config.toml
n_kv_head = 6
qk_norm = false
beta1 = 0.9
beta2 = 0.99
weight_decay = 0.16
Each number is 128 + 24 x the weight over its row's rms, rounded and kept within 0 to 255. Layers, rows and columns count from 0. The size above them is the row's rms in percent of the matrix's.

# layer 8 MLP down (transposed), 1536x384, rms 0.0203, rows 274-326, columns 192-255
size [114 102 148 112 111 104 106  81  80  89 136  85 102  79 111  75  96  86 103 124  77  68 101 112  81 107  87  79  81 129  96 133 132  86  87  96  79  73  77  89 107  76  88 139  91  81 101  85  74  83  84 114  76]
[[ 93 136 107 123 145 164 139 140 111  77 119 100 145 130 135 111  90 124 131 123 153 133 140  77  99 143 142 147 139 171  78  91  99 123  99 103 104 109 144 126 112  93 123  86  93 132 136  94 142 102 192 116 119 132 100 107 109 136  98 122  60 163 129 127]
 [147 148  94 132 165 134 140 111 132 158 131 145 123 111 132 110 127 126 110 151  99  84 138 125  87 121 129  89  93 126  74 156  75 121 131 136  93 136 113 109 128 119 136 123  85 118 173 124 188  88 167 110 115 160 141 131 112 135 158 117 113  99 141 142]
 [146 132 112 118 127 116 170 113 152 149 141 122 114 155 105 161 125  88 102  83 139 121  89 125 122 141 150 154 162 155 126 143 144 105 117 144 175  94 125 118 108 143 128 148  93 166 143 153 138 138 145 126 130 113  88 132 111 130 124 122 128 119 175 171]
 [113 123 145 162 183 125 145 155 117 125 137 140 149  96 152 131 115 105  95 134 124 163 139 116 107 135 109  97 125  70 122 116 155 116 154 150 129 137 110 131 154 128 139 153 168 142 125 132 116 144 102  94 151  73 103 139  87 139 132 169 130 150 151 137]
 [128  91 128  85 131 134 139 155 137 114 118 123 128 140 148 115 147 148 141 138 148  96 147 170 126 149 150 178 156 117 125 156 109 147 138 170 120 158 161 152  88  74 104  58 117 117 104 106 139 131 147  94 137 140 133 145 158 131 113 153 115 132 139  95]
 [142 153 120  88 111 117  82  99 159 110 120 139 130 128 157 138 120 100 143 122 137 144 129 121 159 126 139 124 127 122 150 134  77  78 148 164 117 129  91 128 138 149 130 154 101 139 102 136 110 142 123 124 121 167 151 118 150 161 126 127 157  79  75  92]
 [162  95 143 177 163 104 103 103 157 153 156 163 103 151  97 150 116 137 119 113 109 122 140 119 112  97  69 118 115 170  74 107 143 112  74 117 152 117 161 109 174 147 139 146 121 159 125 115  95 132 110 104 135 142 149  71 149 122 154 104 166 116 139 149]
 [116 121 170 154 144 116 118 142 123 132 114 106 129 151 118 120 157 162 133 119 163 135  97 147 141 118 154 132 143 181 111 134  98  94  57 142 139 125 147 149 141 104 111 123 145 146 107 125 165 147 139 149 105  90 108 118 115 120 131 108 104 159 129 116]
 [173  74 131 140 113 181 102  87 154 101 134 116 144 136 180 189 118 144 121 100 142 132 122 138 147 142 120 107 123 122 122 103 132 132 115  89 131 116 108 116 112 154 146 139 118  75  99  95 120 134 143  99 131 112  91  94 120  82 151 162 114 100 110 133]
 [122 142 132  88 128 103 127 138 144 135 129 140 112 121 125 141 136 162 126 112 121  93  98 138  98 147 145 161 143 134 114 162 102 118 130 182 118 141  84 108 137  65  95  97  89 113 136 138 139 131 140 146  80 124 140  76 107 146  99 125 133 140  91 135]
 [176 157 124 136 119 157 118 116 128 104 114 126 164 101 118 136 148 151 145 131 112 129  96 150  99 143 140 135 140 175 128 115 146 147 134 166  89 114 110  90 137  85 116 140  94 156 151 145 131 110 118 148  76 162 125 143  81 163 143 111 132 144 112 111]
 [131 142 105 129  85 114 123 101 153 121 117 144 128 153 136 103 111 141 121  77 134 132 123  82  85 135 133 171 140 126 126  96 121  79 119 125 162 143 168 104 113 102 112 110 119 147 129 177 152 130 159 140 135 124 174 119 136 130 102 150 107 100  73 131]
 [139 178 171 119 134 109 110 148  86 103 141 143 101 161 139 151 130 137  77  91 131 116 113  92 108  76 115 140 156  97 108 113 159 111 133 134 112 124  86 148 160 113 115 132 113 103 154 161 122 137 152 102 118 114 111 121 112 150 137 148 115 126  83 133]
 [130 133 101 136 148 158 186 132 121 135 131 105 138 136 134 156 117 129 105 150  81 164 105 137 142 113 141 149 112 185 145 101 152 108 130 132 128 161 147 129 128  76 171  90 113 115 147 136 137 155 123  93 168 141 161 148 119 133 164 140 112 124 131 137]
 [132 135 194 112 114 113  45 159 208  77 130 104 117 113 140 164 163 161 145  92 108 160 127 122  98 147 140 108 182  97 133 162  99 153  89 123 125 161 108 112 124 110 131 162 110 123 139 112 151 120 157 127 143 133 164 106  99 103 149 159 137 133 107 148]
 [179 188 133 101 163 109 145 100 135 127 154 139 150 102 122 106 120 133 117 105  84 120 147 119 157 166  83 123 123 125 133 175 153 142 159 111 141 111 113 106 137 167 139  89 140  71 125 179 132 146 136 138 143 152 165 162 153 159 149 124 101 138 123 108]
 [ 95 145 125  98  52 118  79 122 148 123 145 128 145 118 126 113 147 137 125 143 152 107 126 126 147 123 119 134  83 128 142 141 135 164 155 158  80 128  92 141 117 132 104 110 102 133 122 131 118 137 131 141 104 168 189 119 157 117 159 141 118 164 129 119]
 [ 90 111 146 149 115 153 127 156 143 113 136 132 113  75 117 177 114 112 103 112 163 136 150 142 154  96 127 127 111  72 210  88 137 117  67 111 173 150 115  66 146 106 102 157 109 127 105 117 118 109 147  92  78 124 137 125 151 120 151 135 109 136 157  79]
 [102  83 133 136 122 132 140  82 147 139 112 115 133 116 144 126  97 112 139 111 126  90 147  90 118 116 114 140 114 158  96 141 132 130  78  82 177 101 148 152 135 108 138  99 108 137 155 100 138 108 148 173 173 106 153 166 144 135  95 133 130 123 152 130]
 [ 90 118 157 131 101 157 120 116 152 156 155 116 127 143 143 121  93 160 147 111 137 142 146 128 136 139  82 151 119 135 130 133  94 112 129 140  77 158 128 123 132 149 114 111 150 156 161 112 111 160 144 120 151 140 155 125  94 144 129 171 126 111 165 156]
 [141 115 128 139 151 149 128 147 159 140 154 104 142 151 114  66 170  78 145 148  87 122  74 134 114 167 133 101  91  76 156 122 108  87 104 158 137 132 138 150  82 102  87  96  76 136 101 100  80 122 146 109  99 115 134 144 155 124 144 101 144 121 199  99]
 [142 160 121 151 101 120 138 182 149  95 125 113 103 136 135 152 132 153 130 129 145 117 115 123  70  98 143 113 126 127 144 137 144 127 103 199 140 150 131  97 142 104  65 142 132 111 167 163 123 139 140 131 133 154  99 108 117 109 113 127 107 116 118 137]
 [ 70 124 159 129 120 117  96 162 128 124 138 119 132 130 131  69 102 137 204 108 149 115 139 148 142 145 160 156 104 153  96 136 125 133  99  98 144 153 104  99 145  93 114 101  75 157 139 131 137 126 204 107 116 130 135 103 149  97 152 101 121 155 111 125]
 [ 90 123  72 137 137  91  70 128  99 154 115 157 103  73 125 132  86 153 156 133 121 105 129 137 115 111 127 129  52  78  93 148 120 133 154 168  97 147 120 144 143 114 165 116 139 122 146 163  79 132 124 125  74 135 147 106 108  95 167 125 149 149 104  99]
 [126 131  96  93 128 122 162 141 123 124 117 136 157 156  69 114 115 100 143 133 163 141 198  98 142  98 143 181 136 160 108 135 126  91 131 129 134 132 128 147 148 113 120 157 135 154  93 141  64 127  88 147 114 185  81  85 172 148 171 167 101 157 157 129]
 [123 158 116 104 140 135  66  96 110 142 139  89  99 120 165 122 129 129 159 129 156 122 108 136 140  94 128 195 145 105 125 104 116 107 142 143 113 129 120 159  87  83 144 153 131  97 127  99 117 128 136 123 162 143 111 159 157  87 122  72 118 134 149 141]
 [121  98 123 151  84 113 127 152  99  93 115 144 125 129  84 141 143 136 126 133 135 140 121  97 129 154 114 133 110 111 117 107 105 162 104  98 119  81 139 141 152 138 144 157 106 122 141 173 119 146 130 104 120 133  79 108 130 137 111 121 131 127 149 109]
 [133 111 130  75 105  98 144 153 112 121 136 110 105 144 153 101 118 122 111 119 156 147 130 134 125 155  87 177 136 112 170  90 127 129 139 145  79 155 131 142 134 106 106 151 106 154 118 120 114 152 154 100 119 125 138 120  99 138  81 139 113 133 113  85]
 [114 130 112 159 139 179 115  81 128 120 142 110 144 112  83 118 157 178  80 121 163 120 120 109 116 155 135 146 141 123 142 127  96 146  82 158  85 124 123 191 149 132 105 114 125 159 170 121 149 114 133 115 129 122 116 117 107 118 110 100 127 111 135 110]
 [149 167 122 136 187 107  96 109 140 134  90 112 131 148 151 112 144 141 141 116 123 116 100 117 119 139 115 101 130 149 149 134 145 137 145 131 106  90 176 154 140 126 119 131 137 149 131 120  85 129 153 123 148 157 102 122 154 174 145 150 114  88 134 119]
 [127 114 131 124 138 153 119 141 136 140 155 126 120 116 149 118 142 105 168 142 147 164  86 119 123 102 125 115 138 169 158 119 124 152 149 126 137 124 127 132 135 111 138 167 116  65  87 139 107 123 155 165 167  93 138 125  89  91 135 126 141 108 109 115]
 [124 124 127  97 158 152 112 115 130 119 125 187 126  67 184 147 139 100 125 151 110 121 102 122 107 136 113 159 123 108 109  93 142 131 131 143 120 174 149 122 165 112 130 148 113 160 137  97 160  81 164 145 154 128 122 131  97 110 138 154 126 100 130 121]
 [132  73 156 111 128 127 126 141 127 166 137  99 133  92 126 100 119 107  99 131 102 118 114 116 143 166 119 140 116 132 111 200 156 165 128 115 127 110 105 165 139 133 118  95 124 138 117 117 139 119 100 149  97 162 140 173 132 144 120  85 163 116 118 121]
 [102 111 129 131 151 118 186 129 102  67 120 122 130 157 128 142  83 115  96 168 158 112 143 139 114 119 140 105 168 124 121 130  99 173 137 144 151 134 161 127 155 125 158 131 143 162 130  67 158 138 131 133 122  98 150 114 144  92  64 139 153 164 142  98]
 [125  87  78 157 135 146 122 139 147  96 111 127 100 116  97  83 142 134 151 121 159 126 103 120 134 105 159 130 138 171 152  99 109 157 124 134 130 137 148 118 140 106 120 144  81 131 121 149 143  77 162 138 145 110  91 133 129 132 134 111 116 135 148 115]
 [143  66 107 114 126 113 160 146 107  92 149 119 141 151 138 163 142 107 117 147 121 134 110  84 108 132 131 147 112 130 112 152 115  93 121 120  93 123 125 110 119 120 165 145 134  83  96 155 104 100 140 107 134 141 113 143 124 154 113 107 106 149 145 134]
 [115 123 127 116 137 129 160  93 128 136 119 130 104 141 127  99 116 104 153 103 130 149 100 152 104 131  96 134 130 156  91 155 142 137 147 125 117 131  87 124 146 139 105 154  91 149  97 136 172  82 165 121 100 130 190 150  95 145 143 167 144 142 108 104]
 [112 125 120 125 108 110 144 136 145 118 137 119 124 100 141 143 105 137 141 121 151 142 100 104 125 107  86 155 137  84 135 160 156 119 111 103 119 157 109 132 117 149 122 104 101 124 126 122 105 140 162 115 109 121 185 115 130 169 140 116 127 120 108 141]
 [101 107 108 135 120 138 131 149 124 124 105 172 134 154 149 114 144 119 135  98 126 139 123 114 163 118 126 154 108 128 116 165 107 121 103 146 107 119  86 146 118 147 141  96 134 142 156 102 130 156 157 120 128 144 106 128 111 176 141 143 120 134 144 127]
 [149 120 161 102 151 157 137 127 129  99 135 127 136  92 116  89 111 110 147 118 123 100 112 140 119 112 154 142 105  71 140 110 123  88 120 130 130 113 119 133 124 122 127 162 114 111 116  89 125 142 147  85 155 148  67 155 107 166 176 109 164 137 138 146]
 [150 159 124 111 108  75 135 109 128 143 145 138 154 149 137 140 125 102 115 173 152 160 149 117 112 160 145 188 155 116 181 127 100  70 154 150 130 111 131 109 164 134 126  99 101 122 138 150 117 101 146 122 129 158 125 131  75 133 120 173 105 119 103 146]
 [162 136 118  89 157 106 136 135 127 113 119 133 126 152 140 121 107 123 121  76 152 150 124 156 128 120 129 152 155 138 121 125 108 135 132 122 109 124 131 180 144 108 102 127 132 143 103 145 166 135 178 121 127 159 144 102 145 118 136  95 171 126 136 123]
 [152  97 105  86  90  99 136  98 143 120 106 153 121 137  97 124 137 130 123 143 145 115 124 140 100 147 134  85 157 122 135 136 103 131 125 170 123  92 138 130 163  84 150  79 140 104 115 115 126 119 136 130 117  99 194 106 120 104 158 120 151 143 143  62]
 [127 125 157 128 122 179 120 112  78  69 139 164  85 125  92 130  74 120  79  86 138 151 137 145  87  92 122 140  69 168 144  94 122 145 145 115 128 127 133 141 151 137 116 137 136 127  99 121 136 120 131 118 128 127  99 122 127 192 129 153 125 161 118 107]
 [134 155 151 111 177 112 146 129 114 134 101 100 151 186 109 132 151 121 131 137 132 154 106 116 112 163 114 153 148 121 129 114 147 127 127 127  70 134  86  76 156 106 101  82 112 134 154 141 147 118 111 115 171 128 139 116 100 155 134 137 121 180  98 110]
 [138 145 155 111 106 162  81 127 126 119 149 151 149 131 127 129  86 150 150  98 160 148  95 141 131  83 152 181 145 157 109 112  78  95 176 149  85  86 141 123 124 125  70 129 120 113 136 176 156 164 133  91 128 190 126 107 125 137 121 119 148 120 129 136]
 [ 62 120 133 145  87 107 181 124 151  99 138 138 123 153 155 136 111 154 148 133 140  86 113 103 127  78 172 133 178 143 117 168 112 121 137 122  85 107 144 144 130 125  85 139  76 137 135 144 116 111 147 153 106  63 105  80 138 109 115 152 164 138 115 138]
 [118 156 106 121 107 179 122 119 177 132 132 118 107  88 143  82 103 134 183  75  95 152 110 105 161 124  95 136  94 119 137  94  84 154 100 170 130 115 106 141 109  78 139  98 123 117 104 129 137 145 169 134  82 133 162 138 125  85 140 152 159 158 161 106]
 [134 182 164 128 157 124 154 146 135 155  97 118 161 131 117 121 149 151 121 137 154 123 161 151 111 117 131 130 104 116 109 137 107  93 155 127  97 124 148  93 135 132  87 176 143 143 131 129  89 168 169 132 128  55 126 113 136 128 129 141 102 173  87  88]
 [111 133 154 147  99 132 150 144 140 133 100 137 163 108 127 103 137 150 148  89 191 151 123 109 103  75 129 138 101 182  99 137  80  97  89 125  73 102 109 112  83 107 135 156 149 133 118 138 133 145 108  87 105 116 125 143 119 132 199 132 136 149 110  92]
 [182 145  98 130 139 147 117 147 138 142 130 100 108 140 123  72 137 113 120  82 164  78 102 114 141  85 108 140 137 170 138 136 128 115  83 124 151 122 131 121 120  72 139 124 118 153 101 124 150 100 127 141 132 136 123 117 157 140 157 130 141 109 133  84]
 [113 114 121 136 131 187 150 102 108 126 119 141 122 121 160 162 133 122 143 160 131 130  91 168 100 118 165  95 103 125 101 115 126  72 105 169 115 139 122 122  95 146 107 111 133 117 120 119 141  95 112 120 158 137 120 160 156 160 133 142 112 103 129 154]
 [ 94  98 123  88 141 137 111 100 127  96 128 103 106 116 140 171 145 124 139 148 117 154 107 130 157 144 177 170 116 157 168 132  93  83 108 149 127 167 156  99 130 135 185 103 172 128  88 159 133 117 134 117  98 122 125 116  88 115 133 115 164 153 105 151]]
# layer 8 MLP up, 1536x384, rms 0.0365, rows 275-326, columns 192-255
size [104 130 102 117  99 112  89  93  90 118  86  98  98 109  83  92 103 102 112  86  80  97 108  87 104 103  86  83 117 107 117 121  94 100  93  82  81  91  92 100  82  94 120  97  94  95  92  77  99  96 102  86]
[[111  98 134 130 108  76 127 152 131  76 123 160 154 123 132 146 133 115 146 114 104 152 122 144 128 122 133 114 151 117  92 166 137 143 134 152 139 159 137 122 113 161 126  96 131 219  81 130  83 116  74 147 134 139 147 122 143 132 133 134 101 131 149 127]
 [119 127 141  99 120 149 146 100 123 133 131 134  89 130 117 146 128  96 161  94 116 118  98 100 118 109 145 136 160 116 145 115 175 108 121 107 183 144 144  81 122 153 115 123 149 166  99 129 151 186 124 145 148 130 121 128 172 169 125 116 155 105 136 151]
 [120  95 110 128 117 127 154 158 137 136 106 126 106 159 108 149 135 111 139 114 102 132 155 120 167 141 116 168 109  81 154 138  99 162 136 143 131 130  97 130 143 154 111 101 150  73 119 118 122 153 116 109 172 138 111 141 155 157 134 124 127 126 168 126]
 [118  99 120 126 120 121 140 134 120 143  73 114 154 128 169 197 105 147 139 183 126  93 130 156 152 125 125  98  97 143 118  72 152 139 162 163 108 130 134  92 129 131  55 154 144 128 150 126  86 122 103  93 128 148 102 140 129 142 158 118 129 126 170 180]
 [143 139 120 131 131 172 166 160 116 146 144 128 111 126 121 170 105 116  85 141 111 155 142 123 110 101 142 116 153  75 126 123 116 141  98 107 138 128 149 122 129 156 116 118 169 118  88 135 116 131 119 114 164 136  91 127 137 112 123 117 121 127 149  87]
 [133 133 127 110 110 116 124 140 114 102 106 126 143 118 162 174 144 125  95 119 100 169 130 173 104 163 138 116 137  75 174 113 140 166 136 146 147  92 110 104 131 173 115 147 122 147  87 115 142 124 140 142 159 132 124  83 157 109 147  90 117  86 118 156]
 [153 121 197 163 105 126 118 150 150 106 129 142 147 123 118 159 149 118 180 113 117 146 152 140 143 131  90 156 126 115 170 125 126 129 169  92 107 146 111  94 133 137  99  99 113 137 138 150 160 136  99 144 160 171  89 184 116 122 151  87 121 163  98 152]
 [143 130 134  83 173  97 145 181  99 100 112 133  91 145  99 128 111 127  85 163 128 149 111  93 149 134 142 102 141 155 155 123 153 120 146 174 114  71 110 158 164 123 175 122 117 179 130 163 118 150 142 118 119  98 127 188 145  91 105  93 111 111 144 170]
 [145  99 149 156 143 138 122  67 150  82 135 125 160 166 142 158 138  92 164 126 104 129 129 146 153  85 104 119 132 144  97 147 177 109 148 137 124 119 102 117  92 124 131 152 114 120 143 131  67  83  86 126 113 155 121 126 120 100 139 136 100  98 108 157]
 [111 150 164 140 147 153 120 146 118 129 121 110 145 153 166 105 114 120 154 101 164  84 125 105 160  97  42 111 146 108 138  99 135 139 123 142 136 141 137 145 130 130 118 105 127 116 135 128 126 156 156  80 152 126  97 147 191 149 111 120 137 131 122 151]
 [121 144 111 136 144 148 171 144 113 126 119 176  98 114 135 140 154 145 122  74 122 150 116 114 155 148 150 116 143 121 109  96 118 112 169 146  97 113 174 111  92 144 110 189  85 161 154  91  95 121 122 123 166 141 110  98 139 120 119 125 105 136 150 128]
 [148 128 133 137 122 145 166 128 134 152 119 104 156 129 171 113 103 106 109 162 127 127 123 106 117 119  86 129 130 147 156 112 102 143 169  93 127 125 151 120 126 122 125 109 157 131 149 139 160 108  53  81 121 118 127 148 112  78 142 101 100 166 154  98]
 [139 133 169 148 100 162 114 130 108 138 179 134 149 142  77 110  94 131 143 104 141  91 108 119 171 112 135 126 153 109  91 152 139 143  76 143 145 119 136 129 128 118 103 140 138 128 122 112 129 130 125 121 118 150 123  96 127 155 167  87 118 154 151 114]
 [138 148 123 124 183 136 126 146 158 140 140 108 110  95 141 147 127 133 133 152 142 145 153 114 153 130  75 102 183 153 152 139 133 140  98 131 129 122 115  80 151 125 163 109 108  97 159 113 156 134  88 124 162 150 100 154 152 106 154 148 122 112 123 162]
 [121  65  96 125 101 117 131 126 143 171 101 106 146 170 125 165 122  98 135 143 157 118  64 125  85 156 128 132 105  85 140 142  91 162 112 122 132  97 143 149  81 157 119 142 112 142 131  85  89 105 140 141 142 155  99 120  92  78 137 125  84 136 132 121]
 [ 98 100 132 100 133 112 126 130 143 102 116 128 132 117 100 130 134 115  97 109 107 163 117 140 161 166  85 132 153  93 122 120 142 133  70 114 155 127 152 170 141 135 138 162 145  99 160 133 101 143 111 140 130 138 103 145  96  99 124 147 136 137 149 155]
 [101 160 117  89 147  94 133 128 108 119 143 145  87 125 142 179 166 140 134 117  94 151  93 164 169 132 152 139  97 150 135 104 181 141 145 135 153 108 163  90 126 171 161 122 127 133 141  85 139 184 107 121 144 150 140 135 183 114 117  87  86 102 136  94]
 [152 122 139 118 115 144 117 149 124 116 164 108 111 116 121 142 117 177 132 142 140 158 112 120 145 142 135 139 163  72 183 118  90 140 167 101 137 133 119 118 135 184 121 150 180 114 158 176 126 140 131 129 156 111 107 107  94 120 142 126 117 120 131 159]
 [118 118 194 139 167 133 115 142 111 131 130  96 134 151 131 141 153 126 107 150 169 118 121 128 192 122 142  97 116 122 147 100 165 123 103 105 157 129 128 145 132 133 154 124 134 160 136 151 119 144 109  92 146 100 105 154 180  90 177  80 124 145 111 112]
 [147 159 134 151 134 131 119 114 145 138 159 123 143 104 161 128 134  98 112 146 144 114 141 133 150 117 131 129 171 158 131 103 124 157 134 148 119 132  99 105 175 168 164 107 138 145 121 167 126 143 158 130 140 141 128 128 122 119 135 131 123  87 120 184]
 [140 115 136 132 127 125 107 123 121 115 136 122 126 160 124 140 149 140 105 114 102 132 133 150 117 174 148 111 120 124 113 142 140 119 167  89 163 168 123  99 154 116 111 115 189 106 169  85 142 123 127  77 126 154 109  98 135 137 128 106 113 110 131 113]
 [151  95 140 135 139  99 148 170 112 114 151 147 152 101 113 172 177 135 157 150 147 119 100 173 126 156 136 138 160  66 100 116 128 115 118 145  99 161 105 139  88 137 128 157 104 114 152 116 136 139 127 108 159 172 154 124 156 128 105 143 131 140 127 114]
 [117 128 152  95 140 163 142 118 141 116 113 120 184 106 153 159 109 126 134 109 108 140 122 152 123 127 117 146 164 104 146  92 143 134 150 112 109 126 175 114 150 125 103 100 144 147 156 100 120  92  70 146 156 118 139 104 111 100 110 163 128  76 123 155]
 [148 161 132 119 152 157 145 115  99 127 139 139 116 105  96 145 128 134 103 138 107 125 112 161 128 147 153 151 124 105 133 153 125 173 132 158 107 129 169 103 115 140 160  86 128 177 173 112 138 140 138 132 159  91 162 109  80 152  91  71 144  86 161 158]
 [121 110 119 127 154 147 120 145 119 122 116 105 131 153 142  99 132 159 117 170 119 163 106 136 175 130 116 112 165 170 184 115 131 113 154 109 126 159 128  91 151 147 103 139 116 130 155 131  84 179 146 103 152 153 147 103 150 158 100 107 125 104 127 120]
 [ 60 129 124 131 117 132 155 164  86 102 135 147 104 101 151 163 161 162 130  89 121 184 113 142 155 152 112 156 141 101 135 141 118 170 141 116 132  74  91 115 137 114 133 157 134 139 135 136 134  79 124 108 139 118  89 103 149 125 119 119 100 162 112 146]
 [134 134  96 167  89 124 102 133 108 122 111 143 152  71 123 136 104 155 147 119  98 137 110 188 119 147  99 124 120 110 127 155 125 160 130 137 184 156 127 142 126 140 141 134 115 114 142  73 139 134 116 138 128 160 145 104 111 112 138 121 125 124 156 138]
 [155 117 116  82 132 136 117 132  87  98 168 119 137 101 128 129 120 134 129 145 129  89 158 159 132 147 131 126 103 147 129 142 120 138 161 102 114 187 103 114 135 127 106 136 132 143 125 127 127 134  58 117 108 137 117 149 129 155 121 132 115 146 128 131]
 [116 137 129 143 100 150 132 154 119 142 107  93 164 123 132 121 107 118 159 134 152 148  99  54 144 117 122 122 132 108 139 132 143  95 143 128 140 144 118  92 126 147 150  91 132  91 122 158 149 141 133 140 146 102 118 109 126  78  98  98 141  76  99 141]
 [106 137 126 105 156 114 169 157 129 139 129 135 151 103 133 117 137 138 154 107 112 128  97 129 139 110 100 145 118 105 124 108 101 120 144 169 168  98  84  77 121 158 134 180 139 125 121  89 114 125  91  99 178  94 120 122 186 145 157 146 117  93 116 121]
 [127 113 170 114 140  97 120 156 104 137 113  92 137 146 116 160  96 114 105  84  95 126 130 131 148 132  76 157  91  87 106 131 127 131 109  96 137 133 161 120 103 132 114  87 151 150 151 136 107 175 115 127 159  90 132 150 128 112 128  92 133 108 158 124]
 [111 140  93 115  94 101 128 123 143 152  91 123 103 147 110 128 106  68 149 184  81 119 106 155 129 141 120 106 131 168 151  80 135 102 106 170 139 148 173 109 127 135 119 118 170 129 111 129 104 138  94 134 144 160 123 134 125  97 152 119 130 134 194 140]
 [127 103 106 142 121 137 123 131 124 127 124 156 156 113 116 120  74 100 127 131 162  95 121 109  92 185 135 128  96  97 127 138 106 146 109 127 178 128 133 122 137 157 139  94 149 133 126  91 101 138  91 110 141 155 144 145 166  99 103 109  83 121 156 140]
 [150 127 116 115 145 124 133 133 119 106 119 154 120 159 135 217 127 112 118 165 154 164  85 127 161 129 130 130 136 153 122 131 127 154 167 137 112 115 143 105 159 118 154 119 117 135 112 150 199 172 135  96 137 112 127 173 138 139 158  87 138 147  97 166]
 [106 130 132 140 120 163 138 151 137 115 118 130 178 109 141 103 104  99 105  86 110 150 104 114 141 103 122 141 136 143 153 124 157 148  89 143 173 140 136 188 117 154 157 102 124 107 172 149 115 143 101 105 110 159 100 135 129 134 195 122 160  75 154 105]
 [118 121 138 156 109 101 122 136 107 101 136 125 138  92 157 122 131 150 104 112 135 168 161 155 139 125 142  83 133  87 132 150  85 104 139 118 135 121  96  89 112 186 164 125 129 131 170 130 108 148  96 136 151 156 127 200 171 116 163 128 152 113 160 102]
 [ 84 154 106 121  82 158 132 105 171 124 152 109 151 129 155 138 129 115 170 128  70 182 139 136 123 153 120 120 108 133 156  97 135 141 132 122 136 149 183 126 134 116  99 154 129 131 117 106 150 145 132 129 118 157  90 129 122  84 131 139 136  82 178 113]
 [105 100 118 116 128  98 155 163 130 152 152 150 124 135  84 164 125 127 114 138  82 150 107 142 145 137 141 128 115 111 154 114  83 184 119  97 143 134 153 180 143 155 151 145 126 136 155 149 140 117 150 138 127 103 120 147 111  96 120 157 114 158 176 130]
 [118 129 141  91 110 132 152 124 143 118  90 123 148 153  71 127 112 138 132 136 186 100 127 125 137 121 136 131 132 161 124 150 119 145 155 140 112 114 133 127 107 153  92  85 112 122 143 132 132 110 160 124 163 126 139 154 153 166 152 157 133  96 150 108]
 [124 114 133 151 119 132 107 110 151 141 116 127 127 108 159  82 120 134 142 140 123 148 135 109 131 116  96 144 100  98 137  77 110 153  92 103 141 158 140 128 109  97  94 174 145 164 121 140 110 106 131 115 186 133 126 149 198 129 107 100 155 108 140 138]
 [142 124 119 159 130  92 126 126 118 136 157  84 142 160 111 102  98 128 106 124 122 132 107 117 128 118 159 115 158 117 153 107 141 138 166 158 133 138 132 128 118 132 119 152 124 139 169  80 118 159 127  88 134 154 107 148  98 104  83 127  95 109 154 161]
 [121 102 107 107 144 142 136 162 103 122  92 119  85 149 110 129 118 104 106 119 146 165 111 146 128 122 116 132  95 175 144  82 108 149 125 117 128 142 128 126 125 130  87 146 150 128 129 118 114 121 134 116 153 105  84  85 189 150 152 136 153 120 109 149]
 [148 140 143 137  88 159 168 145 114 128 140 116 148 162 113 132  98 135 114  99 132 110 163  95 110 131 120 119  99 127  88 108 123  94 141 131 161 149 148 137 130 182 145 135 173 143 142 138 112 138  91 134 136 132 102 193 127 133 137 129 143 133 123  86]
 [152 100 171 122 108 122 140 181 161 124 154 108 131 135 136 192 119 122 130 131 104 132 166 143 145 110 148 135 101 136 130 126 161 153 137 108  87 128 147  94  97 138 133 156 141 146 106 151 120  99 121  85 149 113 125 118 143 124  95 127 117 109 111 144]
 [171 170 167 164 144  86 125 108 144 108  96 108 129 131 153 109 121 124  93 152 130 127 119  91 156  93  93 156 134  97 102 136 137 108 119 108 114 129 103  94 146 147  81 160 133 136 127  84 125 152 106 162 132 111 100 163 141 111 156 133 120 124 136 114]
 [ 90 118 108 150 139  76 140 115 148  85 130 155 184 152 142 145 149 119 121 142 107 138 110 130 103 146  99 108 100 123 148 114 147 144 163 117 103 110  81 158 155 104 136  95 118 131 177 104 126 122 126 126 142 118 134 146 134 101 153 117  78 133 158 104]
 [119 103 142 147 135  77 155 131  73 135 146 144 162 165 145 189 142  88 122 148  89  92  94 124 124 119 100 118 145 164 142 128 161 107 142 109 123 105 169 126 171 129  97 120 145 145 157 121 117 105  90 145 142  74 100 158 156 162 123 140 145  95 114 158]
 [123 116 123 140 146  90 140  74 111 145 174 126 112 126 129 136 135 143 144 112 111 151 110  69 100  94 125 133 168 123 153  91 137 165 109 114 131 136 166 115 126 119 147 120 143 146  81 171 119 114 137 143 127 156 135 162 132  96 122 111 162 142 148 145]
 [114 106 134 140 150 140 141  93 141 132 136 133  89 157 171 166 171 108 181  92 137 103 154 105 154  75  90 133 147 151 134 101 152 162  91 144 121 124 132 138 110 107 151 114 145 117 102 143 111 147 151 123 137 118 119 142 168 131 144 123 113 145 173 123]
 [138 102 174 129 156 114 134 102 125 152 166 116 102 134 159 156 133  84 159 162 122 117 160  89 119 142 124 102 105 123 105 124 186 112 145 128 161 150 103 179 129 176 154 143  89 123 125 145 159 124 146 137 117 164 127 162 127 136 182 100 132 135 126 162]
 [128 153 110 127 163  96 127 121 108  85 118 121 124 120 130 124 115 136  79 100 131 121 155 118 147 120  46 192 143 115 146 106 147 151 144 161 143 125 156 110 178 137 126  82 138  97 147 120  91 175 114 135 144 116 151 108 124 123 120 121 128 131 140 134]
 [145 175 119 130 136 112 135 167 147  95 105 121 133 129 140 132 139 127 142 125 178 141 111 103  92 101 130  74 146 110 165 112 132 152 125 142 147 104 120 127  84 175 130 150 150 116 135 122  68 138 112 157 177 121 144 144 158 123  94 174 129 124 168 114]]